{"optimizer": "adamw", "batch_tokens": 32768, "seq_len": 1024}
Each number is 500 + 25 x the weight over its row's rms, rounded and kept within 0 to 999. Layers, rows and columns count from 0. Numbers have three digits each. The size before them is the row's rms in percent of the matrix's.

# q: layer 5 attention query, 192x192, rms 0.0938, rows 0-51, columns 32-63
# k: layer 5 attention key, 192x192, rms 0.0876, rows 0-51, columns 32-63
# v: layer 5 attention value, 192x192, rms 0.0705, rows 0-31, columns 32-63
# o: layer 5 attention output (transposed), 192x192, rms 0.0671, rows 0-31, columns 32-63
q0 104:523572507463497499516486515485478494464459499454498460488536518473498534523479482513509536501507
k0 101:525515511457460495499498502482500495455515498513511507512515506469462532511482474502503520484488
q1 107:497503526476497504512498507496521505507493511476517541558525518506493519517475483489485449487469
k1 108:420510519484500481525485475483536485497482493510545476507501505540491521502500465493502475512467
q2 103:470527555507527501501520500488490465493497485492477471526509527512483542525463509513463465527522
k2 105:495491527505509477484518473499529482517492493533474491503520517476509506514453516538464513501515
q3 100:494531534522505523523496492492498548491487510492514550478519484519522440456501503446507475502524
k3 105:505496519507553521517492488486518536493485480512526507485516512469551437447527484485507471512505
q4 110:490585512507491487530482538476513487501560514452508520480549502456483520545465498502523487511469
k4 114:477529509517472506507491531503524506500509517492531507468505499451510523514489499507510496527489
q5 108:510529522490520483508494463505479486515445515533476519505542494504470497520473482510506459453500
k5 103:497516507527501475532466467498508512515462513533511496493533483488509502508514503540504501461484
q6 095:502500469496548475478504518490488515520494544506497517563512480492495511524480486481476477468475
k6 099:485513494497531469497475468487510477515489512512495508533499490482508517516468508504491488466499
q7 096:486493548490508535504495441528518506537494521516500483524490497517490521525450552528521459443489
k7 097:476504553470499536503518464497498509505512494498488498537514514527447477508474500478481485491499
q8 104:474500500480501495541478516479500435490422504488515492506503477490478501504509501497487481532499
k8 106:461506487525501487505486561527495497506468521490525459495495526475520497498496470470482480473485
q9 102:507511477538489500539511527498514554501508513481469536535502557502548486501488501491509505491506
k9 104:469516459538477475525483495502529561488518490495443498507478532492512493493532495503526516505477
q10 103:507455513509465499498511522494497500512466490510545495534518471507522474488506482471462483464520
k10 107:520474515498480517497503495490509472495507499503530501516530465507518469503542499450483482480491
q11 103:464475519525518480494524495472481499538496524506460508509495498524429536528494496526455516545470
k11 103:479497519530513464503507497494475495538473501522449542480517508486462534534469508544456507484465
q12 096:507477424474503503490515482495486518526501489515472497500464496535500465509537531504483520465506
k12 096:499505492508530521436506489491525499524487491516489487466466490529512492487503508529459499478533
q13 095:560511534472532461490470477469478503470527508505497492484494508513584429485512502509531522471494
k13 098:547549499521532491482507508446492510489492548511491508494509516494533481514495487525526532497495
q14 098:511509496481473501523453504472532506501498498512509480523510519511492463487502547477536505421524
k14 105:530511495495444499515499490506556539494485490474534493527519494535506483487549511449497511485509
q15 107:471485504495475513515504465492496551462483530469473489487494547482515494443468523519461487542544
k15 104:499504524482483517501496475512500513495503505506477486508502491478506491493491538491506514525529
q16 103:527483513498470504520522492518503492501472498491526521494478475512531463471515518495489499470518
k16 106:518502515493516493538501487511517495528463510515537474491527521496507477476496497501494476488494
q17 098:507526503478548543502487491513501491483490498483538467506486497474503568535478463489523510491476
k17 097:525494504476507554529480524487485522451499490487542497514494511472496521546476502488521506480480
q18 101:513487527483487512533525499499535520485478483536485542508539497551491498515444483469451527471489
k18 105:504490491511513479504507519509532526519498473493501492470501475499495483502486491498469499491507
q19 094:497514487526504534483473439521526518501531503495472521480497493529475492461492541536471458485531
k19 095:496506544513498511479500484487512522529536535528515474512498466465460494497512514530431446506535
q20 105:516474505485534499536484487471461500467493477524471496505497468502491512519491510484485480488500
k20 104:498481523464546509490518505487500510524488478493489498484517465491498487530516532489470460481503
q21 104:526534476479444499512452500490475423507463507465520482457498524482531546540476536532534507537524
k21 107:504499505525484509482499494488493472501511522461496514488510523555475517518498496517510505531519
q22 102:504501519527510519477534538503457502475509464534455498498507505479496482492509489518549538485494
k22 102:508523492500500488479515505515502508495512476495458527478487539459512510508502518537516544531497
q23 091:482543529511508497507518489455490543430482504519512489452484473466526504495500485535530502558504
k23 096:499512508508530500496522472459519529494479531510561524444481505464508482451523487527524508509476
q24 100:486534498497454473532477526519511489471494477517484474438530481470471503517493520521490492484470
k24 106:545515502498481494525511527498480498511528464486458497478559475501489492522493513532500506488491
q25 099:480498514505548484472522495461532465535493521444476507464459492506491518519472465487553533559514
k25 101:482474512480497539491521478468484467502497487496514524489455520547467530543508486488505519548493
q26 096:505482475504481518459481478483514508507509518509506527496492500518531462441524492474480516510488
k26 098:511504505508549474477483507491539478516498512469490503490482448504547459494499533492502489547506
q27 091:536505474532463480463529475531469491520492504494506497529515472470470491492486554525494520447497
k27 095:529510510518496494487490481498531512490519520510509508484529486525477496489504537514487492464487
q28 098:544537474531437497499521492465505478485527509482503535454492496507461477541510540492517533485494
k28 094:512528503507434520495503485480523527512538501499516529484483514500475483529518532483508550476484
q29 103:511473476475485529519542526502477539532468504526507533521516549510508483493477539485499553467499
k29 104:498476453532517473512511515494519543519452491520476524482479518526524490500510513536487507492506
q30 096:481505486534496528508480481542497514515545514488478507536510497523507476494482462519524489516521
k30 098:502520480517488508504497451525532530487564511486458520489481501469474446529495456529500487533536
q31 112:488511546505565461506481473466566505515520485491464524535497501526511521492490536495523456473465
k31 111:473511550502529476526505487460500502498516486534492514550519485496511502528506488483481461484485
v0 099:505477457503472490498450540484505521530472494517519477506495481505477466551526522515475505505506
o0 095:527496508468505553527498415478527498437518499493524528489495495483491505493496497479503453529503
v1 094:557466475508458564514472513499477491460541488514480490511495470481507462533505513487537498458475
o1 086:506473538474498519497508493496520487498455509507476528520499485509483505490496474511467478474523
v2 106:489533509516485515494486510516525486544518517529482480505478507473546483503510526525500501507518
o2 094:505469458512490521531515489513481507499516480559529473513512450477534516538537515523525518518508
v3 097:463493493498506560515494493440526527518474499479533488477536548490474508538483540525525506523478
o3 094:533482520489486482491529512484496514456507509505498481454503487476520547492560493551450465515499
v4 088:516520500485491442546473522509532476551517507501500480489537504465562438511496491484449467465560
o4 090:483475479520521528502539481487516536537476536540502530513453504474498521504497514498546536495500
v5 091:514480455531504530501464492514504517500489484504478525514522471522468505561483514486533494469487
o5 089:492521502448507498523511554506501513497465489491524521494513491513525479477518462525492477507524
v6 095:440511493520520505475513500489476509460535498500490507498466535476480473471509515506529467541491
o6 090:522497492506511478499517462502472482535542448471457502532532504491485543538498475490459507487516
v7 101:517463495457508514519480542533487478492507512505494477447515484510507473511456499500488522508473
o7 098:492486472478459516487461442525516539512526505512506475542496486508483460473518555510471512495526
v8 099:492511526480507473509502509504524516500510459492497476509515525519526484478571495527496477507498
o8 098:493533454510471507489507481534462511494467524495500501503503470445500512494460470495475525527481
v9 105:503487479504494527454526501487460509511444482522515465510542530506477454519501440525507502529528
o9 098:482555492496532467520489485497523514496541494510489512498464500487493537510473481467482516517500
v10 103:483491514494510513525539469455514503525438511489503512485555563498498513471507535525495536505547
o10 102:477521520507492504456482524512469476493537485500516491479500500427483514509482483494487457526487
v11 098:535484502528532473522509488537532480495539542500448523473500452527512455468479515501504502523522
o11 096:514458464497482488481523525467497497521462550516516481534537502510481529505520529524498490477496
v12 102:488500516525523493521511505521496529433504506475461534481499504517488513518505522527535519496503
o12 099:479496508487506477529475521507477505512479446497493522513517505501468494516496481517448491521495
v13 096:497471478484535552552459540468501488514522451511509495523505463485501471474489505518462484507480
o13 092:506518491512477454522499457530503534501494501506500535514517514502565485477490509534502490516513
v14 100:498501487450479525483517522504497504469494506491546513490496540480514479452508476497450458531559
o14 097:453509504497523526514497455485499545456510521501492475490479500471509518527514460458511519512482
v15 104:489495543468538485490490507496513489508507501501451522482489502501571493469502531504487457503508
o15 101:525471478510486497498489459473524472510521506456530468465519474543440513533520519504500475509460
v16 100:494500483512533529492473522503493541507489458509489503484469445532505504487514455488522490502445
o16 098:546527496506509517492474523540531474509528496462512536506526499484470484510478528449522490477504
v17 093:485500450539496492517521508524534513534477495521495500544517505497522491486510506499490494526483
o17 089:480503519477524511506522480498486482512449533503544501431476509514505509477468501553484520504537
v18 095:503526515547473539520538521555474493479539497494486472500524521502537483458511501497497478497473
o18 091:538456503433503441487471496488503512509437519496466481509495490525498523503505481501520483460475
v19 095:481546460483528453535530521519501451493523518512505500534510484533535512485471503502487498481456
o19 091:493471500517481478509491508495483545508520495505472489489456507491497509481513537543502493531496
v20 099:484498404510445455472463512529505493517472514504527480515517465504498475478499452514467534502467
o20 095:514517513524537492562492486492483544455518485492494495489472529568517491489504504512516514528502
v21 094:477535503511508511493509499476460541478453487475516493499459496525465486500512472511451522504469
o21 093:502536470501504484514476511493500499482512484494482523499523525428507476502479482469485502505485
v22 098:508498467463504456521541520525523475474536518504512491513476474490549467500488511492525534458516
o22 095:480501509495494509489503502532523505516516464492489561513511498494461498535488518490470489492481
v23 093:519492531482492519490536498529503519504507480531549492488528483483518515470488534517500516480471
o23 091:478492526515519472512508483510519485456480528482504497460501498469493518477495488491489479536545
v24 091:500479493497481514495516525475466512480471501494484506471521504521502489469481494484496525494477
o24 088:525501495490506502522481487501504493505518501491505504515494505503482504490512511511467469499509
v25 098:475529497499502511496561502484456522516487502507501472500466496497498475498494490510462538523496
o25 090:549508468457465478512479496509533490490509487499498502488518463464543478495495519515543537481493
v26 098:476500534525514474507459491503479477471476546449507513492568529491470482463470495508525485476554
o26 092:505512477500521535500505519512488496535509450492529478488468539443523495503514488566501508493475
v27 088:536467504450511512460528462469516548528473483501478457510467502492518510488531496476565501504480
o27 083:482529526535508462492488509556477442472528524513524493504510494545461513509436503443471498518513
v28 095:519492514488484530533484470482451494494486513493546484536505512520505508470476520552482514501439
o28 092:433517501462498490514477477517509521482501447492449504515484526477508474469520533495491477537496
v29 098:550510510508502531506490479501506548548496496512509528505526516527499520523520508488548491509528
o29 088:504491513524485490509513514492489465473516489521532488455518459468495516464496500475461484500508
v30 101:496446496494506501505454493524522555489502500490505464509505549510495516452526502507489475535437
o30 096:519538507535475514475498479496494495508477510520520497525498501511516496509487498492490536467508
v31 096:501496473528526479470500498548502545458488502490495493532509476521481482475493438478510476468499
o31 090:501506519502510511577473543442514472458512497501556516504521510434500493508492440499499522516506
q32 080:486521490529511489540502462478490481501494519478513516510495477498509468530508486508523508491477
k32 082:537513459515514513563507458449529489472500540474492481480524516499490501477488454509524492468438
q33 084:525492485443482528491524525458516533483477497514527515485537515531492468467550485471454536490497
k33 084:508516491456480509482494522468481521524496475508554520490503509497507470480527469518478513468495
q34 079:476511513536534466478517542513490545525506526511475509490509518497489511448489483503518502507466
k34 083:469493497520512506477536501515507529535497517469481538485486510498515506491508513497513507544517
q35 082:519517470479530483492542479496484475495501482479483484503488485475458534521479482492482505477459
k35 087:484505492519496502457514508533501481484504479490509454503464448491481526520482493491501539487483
q36 088:531505523491540457521483557461483495507449511481508518528507546504525473509510513481509519518457
k36 089:508534523489518499508530535465467503475464516462513455533513536477538497506488491490536529514452
q37 085:488532457510528481517480489520479466523445488503471445547524487498507508511498436486491479508496
k37 086:456517479495513479498497501542517498549428496502505485525506459483519507500512491537509489497489
q38 082:516483478510510471504511479565517483525488507509484511505515464495448502528493515516502506446494
k38 085:510521460535522453514477473511502491549488507504496505468496482489470485542490521537493517475486
q39 082:449485495465528559488534546482541488510488477488518489464489478509488521479496453441510549484501
k39 088:444493466486507524513496522487474476550493472455497480471476482467469470497442485464467482537513
q40 079:482508498488482519514510492529478478517452506524516511497456498507513511520551534529489528516572
k40 083:520477529530483514500478501517473488466511518528485494477461489494496507495519516521473499490521
q41 084:525448507516511514503492471475524498489503487512511478508443500526531472456512499485482511486494
k41 090:543433503512520513494487475500495469495507483488472481527483530512505492469513500500445495504490
q42 090:538506486509526497525480492531466518486529456485478474447541515481459509522483482494467450516507
k42 092:504560484508514465518473516521491509497531490507494491458519521428459487508500484507495460499511
q43 083:467499530491523477491482514498512518477470507479464475479506493504513531503482460500470448522559
k43 085:485508509461580480489521473467486508487471531459497521539487480461505527493517479506474476524550
q44 085:530508494489478532527520500482477468482476490495545491483508478502468502511477565467523504427505
k44 088:503499514511472503530515516497455456481465471469567471487527500527493480517510529462506493462509
q45 080:505498490488487485517478523479543514557500464525499508481505491502526493491481481501523498514498
k45 085:531503495489478502504464519509554511506484458519487493486524515484518507501493509511511491498483
q46 080:494530530476484474490503470466500470466509518507545501432501526451503517492486482544481485523522
k46 087:506499521480495498527495495489507448485520502548484517463515508500471531481471478499501502495492
q47 088:517509524512519488581510523522506521470511533496461525496498537511504520493507519480525506470495
k47 088:465519508496476509513541495513512553484510488489472511483491516467507523535489513440509495504494
q48 090:483491488483497501479491499504518488539487500483501485511505541504503541526512507519495517524529
k48 091:515486483453490512488464493527509500512498497516511502512502490564489520523526520491538505493507
q49 079:509416481529466510512489523522495496479484480464437482520546484533484492482479507485453496481508
k49 085:433491516510512473514515490521509520495498471451491473525498487494513506533512494509453485460520
q50 089:529524507497488475498485509510475462496440525485501500500523506502491549480548444520469467525496
k50 091:502519484525483479508481510537480504493470497515424486505516498516487566464515449504495494505441
q51 087:516510478518486497477474455446513498491503491481520509498522505476496545527464488499517470568488
k51 091:509495519483500475455487478486557505504464492505520532516518505428494503477485513508512540532504